Weights of a small GPT-style language model, trained from scratch on English Wikipedia.
Size: 9 layers, MLP 5120 ReLU, vocabulary 12462, 82.5M parameters.
Architecture: LayerNorm before each block, learned positions, biases, tied embeddings.
Each number is 500 + 40 x the weight over the matrix's rms, rounded and kept within 0 to 999. Layers, rows and columns count from 0. Numbers have three digits each.

# layer 3 MLP up, 5120x640, rms 0.0173, rows 2552-2658, columns 0-63
477488464508521499474495492533487514488526515477458473510448525459532502519501558501557527544494463490519533501461440511500490471477523488519475465496525465506494464513546495492509489502440491
558484466507464473476480457478530511475510489479514489487493563506539472474499498499527501560481489456537507556548449570467501501530497489482503469508472496487437477535516488479504503447496462
504371464437494475512511483531542493547422531517333492527479467507556472558514518452546509591513504560497489449470477561550382419565465574497589509457377563515406484467534585508417441491532525
506487488489512483488501477513520501476536487530517496479451510454472487496486533464469534543513483507478518547506471513490507455478494517518507492485467524533521536480451484488510494488480488
520481460529506473496495453516458498546503485483529459523469511510478522533540569473499536530531496566489493442515517479500506500499510549473503453502491550465488465540548517482588474515480534
533543571513496502458498450470530494557531504454484460481503521454540557470660455525488547616513540601500591539518513546548426399523547509535588434473419592384497502583534497477467546424429451
505454459536519471521471478496497484482511474489491475479508486466478524462468548465557510499494461489477512466532526462463430512509533537535497471544473454485504512552501532512482451420501469
522537482484494518480467501522523530515532493544486474512513484470502483500497524508472528525558478499478486461469511497548471477514487546512505491488497548506507507532547456545513495502462485
476489469490503457440509461540469529553519431481468496482488532500532523515481513500514542513501493508494462477498420451473489501560530523523554436457562559498456496448481504454474467525474555
489487512480466501466472528448485515466511470476461501463473580436464476513510525533528554524483546522481527490499484459550444476447456466487569495491507513438472460505556504559485452446482477
510515493462500484441483476528471499468483489535502491514506503514522506510555523465474511524517508525474527503461478481487515465514497514513478462502446473492477495492524454499411544472483464
491410474461547414463419533478566518465589554498514442369551589395559444519488500530510482505584608524471499530507495562398534530485476467451556500539512474393488495530560451648473492503441563
488451472491496462507458414524559480458522431504540497505463536497502493517578515502446507526468492537518467471465464478481531527545485482516492503465503491504518502462480444442462480519524458
505509483527616411536526403536452627443538457515516446539487543519562452544517522521603642488443560455421534471514502459542502545572459396520562548463572479561530573580437349618522447480398477
529511515454507551474508509580539465502524436469549539473492482474453471497484490523544537559515506515492578494508440473452493465522528511497486532535443591563445506540525522502493432456464490
504523506380467460478472520562497502502543466468458444521541512473547467554534526500562526584506483576559517447538514501467481505574512601557551472449452434496473428486594503625582481520511558
548503521440454473495541532540503540507477525469513580495487467484459539520572521508555517547510500537487469557453492485509524440512498558524461511483547533543434527517478496480494483499479519
462465511507509460457510536526511493502490488499511446516459461482429511510453508420475527550569495536489497538462486467479490475543457520517541471515485530495446430520541524498471491494491509
552520520505544442470503513543511519504495519522533448482486552481521523528530579513483477492508515485537507503484429533462498481544501496472486511516513503482507439506505506506537483484456518
494472402504525472499482484517531542486525464527528496403433432479499461503506531505561523554534524496500556508519480471523523493538518501521451486506436506463453451492516478522493531485439501
477446462429478518487545559603486464572574525398518536453427537413484469609473539422463599566538472503336540537485424493439512408495573581507505491411393596446504507440533481524442407476571564
525495488496488492432477448466482514504539444539553473455511516510485424507520535482471550464541506504531551506491466469525532523540506471495509478504478497531501508555513468488498485490506516
496477486573472476468499467523491560539541466447512482505493519479473486497449441497532513518486485530527472508592474457514495473465478527526529433509464500522473511522538526460515496520478545
460478387420534404503461428581567581493464553513490378496479559351563484539508544544550625486608508554486460506569525497526421442467543554503536468445518440500496494536583536582461503534539495
478463498490465483503544498509571503527515511456466506468477542479510501472521504451478561521517434526470549447550501454463474474462505481559517487485463496536499477526486517460455485497515433
506467489504480526485531527537522518522487464466476489489486493481469488479516542479512485518503486521542529527538518510480506535532479490521472527507513532537472522543495505481458469473452516
517468484487473487451457404566503503471524426498514453479498471487498483494499501480523547529510469487517550509495462554488458487508484465512525544481503471534491532505559540505469466486487535
527485461476488479511503454514492442524526520473533489500463521496479460574516516476520513505463523528489457531510503511472496517525487435500509532508492553498477524484472462521535507531467524
477441479517442485496554496473517498486486493481524512523440501545454521527533516521525488500485458513475510487541512469568464503495511464519482444511520488566438442472506460481571483496517528
590517502487536533468504473507534511492531510465512501465479464485484511512499513478534524556470458512475498516511487480517479485522485530483451526552460478518521508476523555485481507538487525
502426485490540483491528490489535523531521492459518512480463447487423499469524557480500555494469516503515497554514506537507483475512517486505506518516473473525454508520507483460487501510538522
498501584470523520410512547547445477572552451474419448469432555471529488512525454456416473463507514523421571543467517463475516418519454471523495501588439478420413569440466440522486475531555512
420437484445568507474548559547533471489583506578541505429498550450565572535562476534506499508482405569556583417589537432592345447568549530594484456587497577489407490486490532556528481532462525
530477506525485480532512467547513541482546501500430538475459477495493515439482548479490513515497484464497516523523503488507474460548492514511500463507508528529516524527488460461503456457538509
470481504466537594478430544507538412487517432544512586495461424441501469509451607490523670470537543556428468459555513555474510537506495453465505540427495476530464499544502512542488547491537500
493499515527513504479493453523546509556519460460415453498486517451507480524535524461482532544521487516498539501539462469471470469458504447543486482534460514509518495494543520491498445462519487
507445439411476453466503475489489498428522516447516493535485525535494534552506478478551478530563509491497561485504542525464483448527501518543466486502494503508521485481528490508485483501488525
501494515475518542493513453500509543534464441543504489479452441543449461551529492504535520496498560525506551498517556450478450479532482547543527521480498513559513523524537449472483526464505573
456480458452531526495494536485516467479500511417511479514513504537445539511568523508524482552513467476536494574493485480542477489479555516485517513481481467487435486483536491455478495479497514
506475450456497519512518508530537520569523486502525523463438522492478515503514527485524519474484483525501456507535512510539470484482473509518472496484501539480511479512459479537518475527433459
502455453485460429453442500494481508474498500531520486438447457537519483529498458516523531519541531519572522453517523542487493487503469537545526511510482544504495505525480519510504452476452480
464517517465453435464569485527548526553532547445531532476485516458490474549502511472555482528517488495505490524558429514476455453507492542487545487570489440451533461536450552493491540465417556
435476465420478530557407416504499483538476387460434537493449579451542516564536506532538540517576507538463428501473503486501473470434508471580477415630554466438465527480514561484433473476542543
471527382476560462515502607494533471456507545486489532424524464519494450517578455469562532519580537560459415550506475524624432424462504480390473536491489487457487362453545605380549502520519519
522496509450467503531433508523564501538431478522524474494465460523499510479479495508460520496466529480481457507500505533431456525560511499526511423512459443514510499491445525569481524480458500
507453482518540536459537482516472505478492409459526515492421496485516494560502435477467524458540524496508546498443491543527505489534484597461442497441438531473488491521470507463429464479490567
473477422449522495501437480481518524497497489462453469470474511478454462464531479483519568490474465448465506496505494534485470495544468522519487512472514518490441483536477481461472441479504539
531511493476519512470484469496478458437515468486526513486478487523440526519511514518505520533534543481460498555483471510518528523507493552536519472485514580565512449548497516477494488466459543
477481523538507525492485431507527520536520481511499483540468484476524457500512518503487474521522545510455526526502502517489474436458481487478464461487522521525453526493487513501521504484482425
529467449501507477490473502522529495504469432483509549507423508515540499507579471474546506538569505489514521559489441540505485501497525522466473517482515463516533440540509449466475482474512483
549468444492515510521536487512449500526532458502522536473474501507473480535525517454549485512502455480505523518468469463503488489499494434549573507508483557522503475523494512551433450487505504
461527478466485481451445457517483532557564483456485512471480526439502435506497545450493485511491475503473526530492486503477474485536510512463480461513574517510468432544537496451496492459541456
486512489510487523471538415509513511543518485485510481478506463452473497528505512487526555496483552506491499548504467542518498521499504458517495479525498507457497456467459511542438495439458503
456387512416525507402469539573373630522527515471556519467532429544529441560558495506463536491517628501554465507544536492456444510496495525597551451455573418523506414479531410555486431432533479
463485445443510472546490453625550469556613431483423425534369424491452432589516499570543479532602424435465516406514432545545472483490555617418457440456452451459531493622555512569500489552491480
492517473515484504481523473503531481545527542482495457520475514501515530553511475525515538466455510523548509485469502536486500420495475531518473475530489481482474476545525497490501477466544492
505457493410477473538414488600476547520474487435450539522426467484493463478551548557498454591467504474475539516515505472516479515518508472538459495523494567517452514556415509462512459426493489
495500457514472509466528418534483521445451510509505564441475457478502505592546470479420543494536495448529502509476528504501491461544468523514451451536439564505418486483509449503507513490473527
497442450476500449461523502515536510505536512492504475495406504481507520536450492524501536525515508499463520557441500512518493484462508473455513506486474517499520458517477478455522440508478533
505475509520542519484474510563489528515544508533536457538481537502444471468523492488511541474532461487458544529533465562467487451471492476495499448472471526459448456512531464522481462499486496
497502482478465444501497507467458522508473484468501537516497522455461493535514498470454525548513525545533541467516480490476493462528521461527546520499501551490390536466508486502501500519459551
460488486495508527510460482519556481441520497505492455513476485472518496555515556503477537531439503510483516546513552492496504477482514485482546541510455506469472475522500459467486466510419476
487513506457545502536471457515513503477493495504503487510482515478459519515496519460504473519522486503470517506452478504510538478522603542487539496498476536516448522487517519496445533500504478
468447498487523498471506470488465545458495447491538535457511441487530495489521497478505490521517494437505493497509489528505457544519486451532530494515494515501532466412502451517526470473471500
481476503522491512501520488532457549495490475556512525465458500451501484555522530459529503503562512509479485499525481493506461515518478532503559498477499492512500472454466501504460473470455551
483502502441547419535444439624542471484477429488433434495526398457603469485451608519499499484640453480484563470539525506461525481505463543473485468562537485657455495527484468477455514534442490
544482573459559510529516504507558653514510491568518468380334593385484519444501538440473532534489441603506641623520538519513452524427494566573532523514484585463466430489501383372489503380614498
488508519471510468535489499496550492569511517488509503482515469502457440492504499503494519490514483491466524531487458447499521497471471521504521528507476516498480500542488464505465465448492541
518493509499478474443539449489464525548530519490529464450460504412459462507507449499534538535491523489481507531477453461577500500483496535542481441514492494577505513523498533519466478495500514
544496514489511475462468518490505556513476493455487517492507458481422495535539565520535549548553495471446481493498528484537523481464494508501515483491476511536483551517514472509534514446485480
517324487575571367508535583512543484606599332587500534461431482450500472504507531515549512588649512506587577568575565503454546523508575456517429465468517494402433601502360568515556611433381494
517491487518526467517468458511534512489538456519519472508429464518515484528480530484552534528535509490476504525545475508513466552534546493523515476525530532491484463540487501501486456462509480
526510476473477438467502507468462450517523446532538472495480522482478504500516551500469551490507453529498538495506479486528498488546542475460529462494442504526502469467467493456495470515520532
520423519431481473476485481515485536553499354471533472522470549469524545457531457574468503568524552626441389515456461454433450506524578472576440445571566477550400507438472499438539510509487513
507492497504523503501469473475487483480434480457501499446489533509438510512485442494558498528506521528476515577571511524530470499482494503524556521560503518536554500466502474464499502446464544
506438424477447463440543484554572436408475393530594425539540471493524559448620514479482517447507563567491439546521487525459546494454516475508450577421523545499442553446463506449465523499537498
481449451496515466413475521480491553511596532460463404425351634412460518468510557552492485649520446402456542524457493505487546460534451522454597388483500459479421513486560580518437526510511476
549507538522479554544469445547476477535535453532535520481473533550477513465544562528532473522500528501501523475513449523515499487491458423463509508524469503521460550486534497514508481496519518
520479464452506493488519488486513511496494519481499527494495521528495481509563569485514552470516549556496548538513494518519486493486524521449489506508447549487520485494522534491460507463497548
483508494513502493471508435514476495504519454488531466525442488470509476534530508487494491514506469490464461499475487491506487420518543529488489454551462504562443464496496481458444504479510485
498456497510482542489432498501460454500476487455496505549509492464461467487501464431505568533510531521458516553492429488482490476570500502539555520539486471499531480474432490470457493465536508
505468492501503459510463468508499477534577483486472518523514507539500486526467534563434500429495500497510521483499471491565448427468478510477454474487494527489479529543494491481519499515507555
517484542486500535492468454562530486520443487514476464454436579504486485534523535491523534543487530511501477534543528494451472479518535497522511484515474516484483490517487489524529478499532484
500486502482457471519495522466561494522546453487527515492497505477495502475506504516529492549521517524516478524484486529525539426520506573442513436503477539474502489524497495474444552469497493
485523522493474479547405470576516528524472547496485447493449491431503449489476623485473505558554486580502540434550504509463546442662519509472432438469495558477559417556525483324437512544434469
522484475500471457495494500481560489468539458484465530493474504519498527511487469473521564451518496465467554529505496540478515442496507460508519480523492517534465438515500493552491523463468532
518446474536516488491475520481486534508543534474493469521475465473514485504563515477501526503511476532517490504497498535510475443534550527477532465542477481479419489494519487479496484508482495
514506461517489499461498521493491510546504473463492467526522468535439490521542500546459509526515490503471508522508471505515479482513508533504479516489509546539464515516526522536430440455462518
516512504520494505515503552461472515506533452482531532505508525497517493527512539529504512565496545517531498486491501505460482484440550532498493467544462500498449493488481464491468452497453515
483488492588508486524494480480506506477522444532535441535524571492469516524489551495519527573567509508495590508487480528493518462564510516520541495472468519532455516563507504485500475450524544
519491516485516450444479499483513492501499532481509473465492496531481507484561521477536521498448489501521527566495453528478474501487526485467519487536444524531441484488530483468480466518475510
734516408329496546547401365481498524458609464558445506453443627522570498484661438455496503494490454402556591427561485421444313457578520538556416364531528455412366575633405407633337492481505522
564516469476480424525451549513499545513494447470490543424516512498446510572552509455530515555541486405511536585485494461474477500471479493481471432547527586542561553597451501496520426468544545
474514540545501394521557381555517528475438508528532521436560442339591558568446621535517528482486431533527533501569495468543504487585470506506478540467548554487547385603517428534508489526442513
498542524509577420452563556521434475441594552511534484480494410517547490523502513411497538521509398512522519457518530480484439453512510515456554539488416524446506527671425503569537409528451478
518507520494557483464493507540512497466501500488530510482460536501487484501537488454566494513527504563456572548545488524448501518512495520540569508526468485575477489553449531486509495427555552
510479496506531480492507462459538573544488458421538503501494466526569465525502528534499597509536450557543535569476518431486531472489520463515519535499566543493473510496479479452490461517499524
511499327553500469503476548460492425508549519529409433529435594494496354516544469543476543538482370471505488402585495503502601526582475557409455478448531521433469505503422397385490480465424491
456506502459557469379477500509479466510491432499542452474439500506518421569525533485561554549495460478455494538567489540475473530524509516576472496539490541517431546509514491486504480465441502
534490460434457473485409486563464543591563435537509486338477529475418535503429523519533597593451502522521567459501505512495486495531496571532499498523590568568505544544450552564538483543554472
423428457451438395501458312451519566540478474465438364371492514382426532508459489519511607505500541496496520504549509490435554515496465499486537377523606525551475524491466499651458478483545505
433476515513448498527551449526482541461485488505488489458486533435451487480497482514496487533535507528481506497473498502497502547492515515502513510505479532481525499502487497472470486450484520
500439510488541477539472501511490518465447462448496525465469447498493524566485461560483486538535528504476574491445498476491473474483487530472450478490419486539468474495555505486508508478517492
469474458486561527459450497499481470557476485497512456529484482477491451537505536499547500500536508476514483540525481462545512489500459543554500416531468490509450457528539505474504490473495458
614544455520612549507490455446516537512528491466606432546507592445485512518470423465538506449513494464430434593517570465401566534539451472416453534587562516469427385441464560500478497528355494
525441534504475440497508568480529481488511488471483473481465501518548505474514523515473502560578520480468518529529481485422478478491498495529484509493494515510476486527502511469450490432498498
504497495466531488435511488506509530466540478519517474503491496477493492483486511505569558515542497526488451499489542515488540494457528490510454461463483493494511506494531540432514504517478527
# layer 3 MLP down (transposed), 5120x640, rms 0.0119, rows 2552-2658, columns 0-63
479516486519467485470479492512532518516510501503480476492541498513486521492458491518492461529493493514477475489494510517514485517529501488517507522512495473527514495506471489442498534521460485
475491479460534516522499491513516485534495510466470521534524484514493517484510505466493505532512483477482529502501488478509503495502494489474474489484498504513518475510534468513475506495515509
270323528532491496606427506633476521633422765529396480514536525490756464511568482584506549537485514514399351434513510547558497442631544584570542489387483539423552400513384583493538446488545511
487487507506491494509483508501491507514516485497528479504502513478510492510516481494480515504512490514480486520508494496495486481485506498488484496518501508495507506509498507510509497507503505
506498483501501480511483508499509492489502485515499504514497472491530470503529532503510507500529501481493510486507513490478488497530494479514508500505491481507469490491478506514501511519477496
687500510346605472392529424488525535537476583506464458566431479483369582566675565498496378603545545439418541544442495448638474534596465326681558346554597423453503452474606491585469466635480487
510504517513510489512506518495493519481506509525478487484475504516483499484523505511499490513501526485508477508488506528501535510484479460475495502508500486516526483475473506500520493526513484
501519505507505517502500507485493501503495492515503515490496500508505496506511502505499491510499499504496488500515515498512497505500500502513502501502500507505501485490498505508504499487503512
506491490485497513510501498511485520514494480486479517516509509490499493512483490494497505514499515485491508488485481500513492495480503514505496482517489507525483469486509503473478482500497515
458498486502515500533481501522492485505483506493480494492512504507514493488494486499517510501510523492468500510494500497496502507471502497493502527503515520496504510507492477524498503503502521
510495486501506541540499527531507510490542516494484532564450480470530525518489482482516525478458502523521448528520503494511487491508528498499503473505492503530477487492524513489495509514500512
534343496611472508482394651500558422469406596559439573432618486508498428526503362538532522580650461477472594549493473556517521593397323529367660584362476669513576571529582485526446559556632465
499507504501508516494502498481499501494490500495503514508497480510491500491514500504486516505484506536488488510496518494489534503487493463505528464475509482487506503495492472525523512503517504
518496460480501401430559527662373623481460492524503410470558602457683552424358584393549497502498364439464485378473478438573455313619591490567326479557595511491511394499588500669405580526540592
513510530506479479534513494502504515517478490496513484507482504494456505514492510499499530523509539523484524514521502515476529455484517547512508516503523506519472498520470538538488499488513511
428579548457470573503434505572515387447558589498446466571505702504572495537417415575376514591297430426479403543481516549410543477483521485601515582505557468498507495406500469469518507517408504
494507479515539536513496520522542487507529470495460441502476484501511521496473497519503486517489501469500544493532519519480469522490440470492515561501482451503479517482466430490523487513485469
506507502515463523514530517494456517508525517483520503522513529511487483488524512485470483483491488481492492487487502483502515486497512496466487508520506538477519474483502475524529519484495542
495486481489497481502494492511485489491500496510517482522494512503508486514517514485490509518493500513490501507483493484495505507482509497497500525497504485497478502480507502482493492493465505
513522491526516479543490488525483454503531469526527482481501502515533530505513484514531542474478490455497457521502512526512502545475481471476470503471467479501521523540503465511519524496512507
407502506488556531472460544428471524459429570567487426571491535517451507398478551487540491515465487401469454540626548567531584537483377513542638489491525483577426509449452534515419525581483432
563522451477538483549494482487503495454516528520535530479469509523551503503524507498516507511521503475477470485530463496571430537487480507497487477548508527487534493517499545497554510476531521
506486509487493502514518522494498489486504521501492495481494503500508497478479485489485511512478501506500510504490530505508496519488500512508498509493520504494521496493494524470517500495515502
466551647455731532572497418555540480617424503425546482527523499512422466574301487508511500462373451458512496498530513516476490613447514575441558611477515548509571458514459432667479428450552477
519499483516494482510484471516494513507465502491513515516492485491476513465527524490504478490536520490501498507503529525502470492488501480485501518522485501513531493505512496532506525514513499
495494495490504500492500502498509503496497506489486499499504504516503487508501497504494489485500481505490508498495504495496506499486495510489496505501503484489496504487499490498507483507505501
467488525527510503458461486506478495500495523513523531471503543520514480485494525506526472487495541486504468500508506480521511472492490512518543492518479448533514525524566528510531484493498460
502493504522490511496502508510495493506508495493494497494493493491498508490495506493508509508502508506493506505492495486495504495495491496513490499505505488491499488500511507490495506502509505
518520489502475505508492479501492508510467490489483522498481476497515531501484526500490501462490485506490508492498513558520498525507509532482497542516498511481511488511489496484524501532491496
499482473476509475501482506511482501492523500492484490489487490489499508503486494503482479496515484483495511483492499496506499479499504512495471506495501491495516519525502511517503500505498504
505496494499489495499495498492501494500498502500494503494510500500501494488508493492492496490506502504496494501492481496503496503501496506499501500511495497488494497491500499498491502510498509
469531547634464503480459644449558504564429552579467464488413498498456450330471501613508461535445548499615441547589481565406552523602498491508538411495582447458505423378468544531660507499502496
543476539543440450603450506594373515525619621531542368429548507453568431517598511480487463445515531510543527575499505433479484483474555505469581522544670596381484671380536429570454436538560542
515492500484503468487487487519511491512506492507494487486509494507494499488498514498497522525509486510487504495491493494481489488519503498498509499528505497500512505509517500487486479495490486
389644522516521547479490596503488487558359638520513425656514617532360513479480547536334532628539511597428473569526544479559544556524494531466568469291630490507527537512358511528490534460528450
556525486510429504470513488517504529472530466515491514481556474520532498557467500500479510475458510476510483523484464500494540471486486500526530550498482500455479496465493506552543499508463507
505478478504491474494502495490514490491489500509516477508476490486490494518506501511505511476529514488479498483514508512502491501516490504515511517506500523499497519499506499505497477521481488
499541491481522544507502512511563473512455497541518560502472505501549508488446512502527475406527502546521460493503487485491509499497521482470485532491525464433528504487454484500514500572485502
509491496513484492510486496496497480496498518502504496497481516484504497498489487510500498512489500511491492516504510519489486499517489513510509499496485505486492503502527494518508494506490496
505476497497491503515510490496514497507500487504519508506501499491513508489503512488499498524495491502488493509481494508495490491498505490509505484515491502494521498503508485488501494486506490
515511490493497508505496494487495503503489505495521504513516509516490511481509495489500507507507483522494497504495504494503489487507503505507495508516506505515498499503496511477484496491498501
489504472547409485503579445442440446513485524467481511504504519474499492481561500467427442498481575558510502440472505468527514571514440458545506532432487475525557523488464481456487508465443489
511529536445548524487603432453504499505507418459579532417545540506497421521464607474536503570518504478540421537424465478547411445596548681508483491439425518568478671500524549447489497550468534
684514498478458507425450405499489567607477611453408512447414555533531486583481560446490562566492465427492568381516508554587584467542453538525498482567492478540638481493545332550469462489454503
487518474474527511507497494507506474486482501509461534464525490493494505532509478499503483511516488453521490495518520517529516520525481505494473478499484445492486486510544501492500472519517491
520511505507497490478463477506490511493457499521488512509467492481531511526534512500455547476484484515522544505487536524491478503523499512512501523513498501534517504474512532497519503523511501
511508529486509498512515507476508522525497504476480510504475486508534513516516513487521506539505476472499519506506502511510500527512492492522505472510521472484531493522500499493506483520499487
528501508508507506509498516504496476468472519498493518504500506530509485501498495503506479494473513491504505499508494521525494512501491504508499494506522495501516501472518486512523540501503491
505511508507499510512510508514502513511500511498502490502501487499500500489493508497511488473493503502482488494491506516501510503500495485469503505490513513500508511516517520513509502498507500
504491502507506479525510491506505498520506493511504488505494517481494488504504511497499510510499492505495494502518504509494510503492490482507511512495500500498514501509494484501509507484493481
497508485490504511539478490507483498492505494511491498512507499505504515493487504509491521531469486489496499499522508517487514512493480507502505523483505485510469489503490492491485519525492470
486517501497469524508521569502504508486534463493464511542495467472520491533503498514492503505469458449506524497491462524505461483510515538489544494538484502512495498523464539491503500568495496
501511498507493499492496505486490492497494500502503488503494473508496493508503501498502498511510509489510501504506491503502503498501498492500500495503498498504495506491508526516496502509496495
557412443508480551601376543548521389539487434449563478609572440509502464572498367410406504556429336362491490453522451446464312495415443519680378280646495523498594567437604627636661457423612453
470517609549339505396623531515456541594474594612459486429427543478434499490498560619681553599433386501489500472511468487516556535682487485510598525301400410476500477446585496665382428521758512
510509492493508494499493504504509489494492491508508492507493493489487494508495508495505491498508494508490507509509508494505486490491511493507489507493504492489490507508497490495494492511491511
505503565512492516501514508488465478484439538489455515442549582527478396508508498488497505488477516460507473473527516519491458482501531435475476522448489487467524530421595459573561498527509513
513517458491460507518503472533463460504470479483474520534513495471448545485488481495451485495507541503502492520479533517554418483513506518495448531548512531510583497467534488525515542495440538
511500501502486502508476482495498484488495515499493504479502488527496491492486503500511501484507509511489488494494508516491513492496497479516495526497475502491504511488514489506488501497476485
508510496507469504497475512488501494493497511507499496508509522493503513507519503486513487492507478509512500489513516519500475504508497490486497480503506491495489495503479496505504480495514484
499498495479492482493498489518500502504487513497512520482491496504508499494479510479501503511499498496512495506490495513489526498498500491512490503518501496510499503497490500512487501490510497
518514495501498494500497487525495510508487479486493499505494505467539520485517517502500495468487503538493519506510523513504494517469488517480498473537490498507499551468464502476503503505490509
493495491506504486481480504500495505500502482515482506484497503488513479510509503496504511500500513494500507489504505503513479495497506484493494486521512501519498511492501502503511498506499496
504513508506502495507507509508497502496503490500492512506496490491503497508505495493501510488491502500509501497487500490500499502503494499498506499496504499510497511496508513491502492509495502
500520494515507514491484498503496495496489506485507500477513510493483494482496486490477514494491511468511512499494508494502495494506510506497494499491502523497505498486518504530498492486472513
527524503432474509436458537397423434423504512553501518522512516494463523538599557514546472546456509595550508531524496498539468515445513482498430411478483528492448429547569484483472493500533498
411571430633304503443507529499452502414424582558458497386536480420495455426580509529528501481434461568615491564462496526542431504600504506623366542517620571572558559412497549513678425524550499
481515498503504478508498502492497495476515491498496478482530506496494508490493496506517513500491495493478452511511505484491508529503489508501500482470474473482494482514524532497509515488528490
497493468487515479504488521504475492507476486508490514514466521461509479486538484486489495539493495495525483478518502517496518488532483485513528517509491527504524494500510521511489534489493497
525497498509507489497500515503514501509491501512476514494485509493491462483504509494510502542495505506509496530513495485485494505478486467500523498516520502508505534490487519485514525515511485
506309594596690512368449387542596350524469397560424424491442356502469429560290426528418459513567689477500581642557547555678493488429444420536571611396492514414322601510536606477485447611389466
487498501507501501486496499463512495511501494496501493530500514494484501493503482500495484494486483495504530514500495493515478499493512480510504491519518514491497500533487483478507530486519497
497531512531478513507509484506517501503508536482491496493503490494485498493495489511508512511499485517524493506502504512498517508505519506500508490505510502514506487498479501514483521511494491
477545541477576423474689526481443407559539413479417443435591497494451542591443471493539582514550447559438556490483402431589465424537493585501456569415565555569483455571505508587555491491432491
478537517557482477517503493445451535479476483498524482544512550474489496525462486525455540488433505487511502569487529535527498503487505498490505450486516507513492511449472505422488486532487494
526456574565581568526490530544464539456455447501515486521521530496424502532520510422530555491539540459525491524539476468476414583562550519483551511472576508451578469544454603558497557488459424
444503544498589617513501442523530633472468468519434454480575582523628522462379495583477531579441486488460566537483595579416567599437420538475651554640561464361660587678542403516524543459576495
498496493508512521493507500489499510504494502499485501505506496508521484503495484497506498477501494490510519507494498494495485494493502509491508510505510498503488501513499496490500492500511499
520497460485480501543516492482496485504515496503512501472507519498502514526507475502499485540464516505504485487470510488503481498534496493511473522519488494492493479522523488518505494486491496
488486503495498501491496494485497496493509502515495491504475495514495487485498506505508494516493507507483498510518508505498485505488497521496510477509495507477509503475501511490492511492495496
497481472499505504540503487514487511473514465508490505503487508505501502504492488493494473501477526496473490487490494503487470487510502476486486516501532500509520513520503517500508505508501500
496501496500474505513483490485490507503517498533498481502487486515507528479486508489500507510505488509490493512509489513507479480515497528516505503506510500482500495492518498504489492503496489
500525503547514502500528487515503504468525501496474503503483504518505478470506491523501512486495493472495498516489520498518503517506504517513501499507506487487497496493521514516514504497514492
475464505487525524488510505498503520499491513496511517481517517502518503496528490507491502477491480511491506513477500514496495506481512502478490495478506521499492469519501502517493485490511518
387561591439572518456569504559503502390462476542463466548513446481489413566347554561610554474368492551433563559581496539525448500492482485487605564591510443525510463527431546605475559487520432
507488500480542502496468511487514471521501488493499518507525523534474486515515484498525491510513496482508490494501517496506511498496520489507495510504507490502490523503537489474497500476532488
478499491500489495530540493517513491506503513512483504508519508512504494497518487508477490531478490519489493511487470512526488502496492482495496491501525490507521502470495503500514510514517515
485486504499511482494504509504499500488510526501513492509502506508487486507496508497489499506504503492504497514499492502497510495486488495506493500512501516504496512512497499503496500490494493
506496493503496497506498506505499497493510510499498495499499496516494500502514505498498498510504502491494497499498502494497495500505501505501501499501501491497497510509490482512500499500503500
491491483494502512524484491506512503492506546514500513452500517514465524485511527504510475490542504468479499470521507499505493484516471513537451529508492511492498513514470523537499518507499513
490496503517498498519524517489490493499481510492525488491505500477481487492493500504499519501477519528491501514513513511525485490501512507495523508505499504501517518516485503514501502502505499
592513332380471467405484410432655426613479399460351626632611601560459493591680353426172645681398455447542508544614482536479427389318589543557523636401456559703331301228338384503474468488650516
431514463485529497522528511523479484455519493518526476474430485477543520523480512496511518536432522491437496483528486517533520519495488474489472493480485512513494514497498502514519525476516489
392529576559579520483440494433489439388438581497496562519581501495463468459482523471551498490504429483438478549496585465542475578535455440533513512564411457392494584551598515495504498532537443
565550467509488506476531426484490510479516528432607478551515505528510471509483511498511541596527414464514389558511446424468449404498574477580462538595558508491440521449538440498388525454429506
506492493577517488477524545487488462501458488482498499521456478507516502435468487464495508462435496492475472458488513472541503476503477460505497494504497502451476508453496491515578494509471535
466539494578453531500587411573417407486516487483454490477546525526518506487519502543527463489522536459519570469534515476595446549515449429496589476546551448512457547441496558527531548508417499
433434497497481506623402480511553406568514529506575524490464557479433480558412498407483568553446318450428519434531517516490518415417531484529430502589496343495566610635557609589451476602462476
522446565540445512499533444465395470447528449507604503495446597521459453517563444531494495595470479489598499517439490483543570479505533466566495370523472448536456522468535488539421456441574489
574509473489421507539427442554493499514485513577479452537489601567518493633507528531435432580556473460430453485630464563474566419492588432518555556584446463489419438496489448502444544500477443
645419631521496426611506536438372473447601449603522514501478520505462427507497533512495422508506585481500532566644541682617546517503372564539563349484524415353526499450625424418529540612598451
505514485491506497485496508492492488507505498512496483511486501502510483509492486495487496494500486483493496505503502515485491502502503504497499512501499493502492479518508516485504504497500507
502518473512518519511491499497495502509500481519516493500507504510498495515511495518487488519486491484508515503531517529479498495492488489503492487495496498520480488524497492498476499498498476
505496505490518484520499511510512492492502490511490497507489515493487495507493506499490494498506494481487514503512502508502479496508507518510496492496503506511496507498501518509492486509503508
435510589597556460485544491413552616465505644525435480402496643494385433510514534573613544575481478606549519591537456557465586636383524564563469505482384446451581551450437388565484453536380506
508505493500508513487493508501494500505504487496470490522508492501483483504507493510495505490514509484509509489488500487507488496490503468490497471511478484504490508511481522519501514510514484
498503499510493480511518500500512482517507494510524493516482517505499520494486486515503483499516481509499499517485497490497459540502499532513502490509514499487496489497496501491487496522506497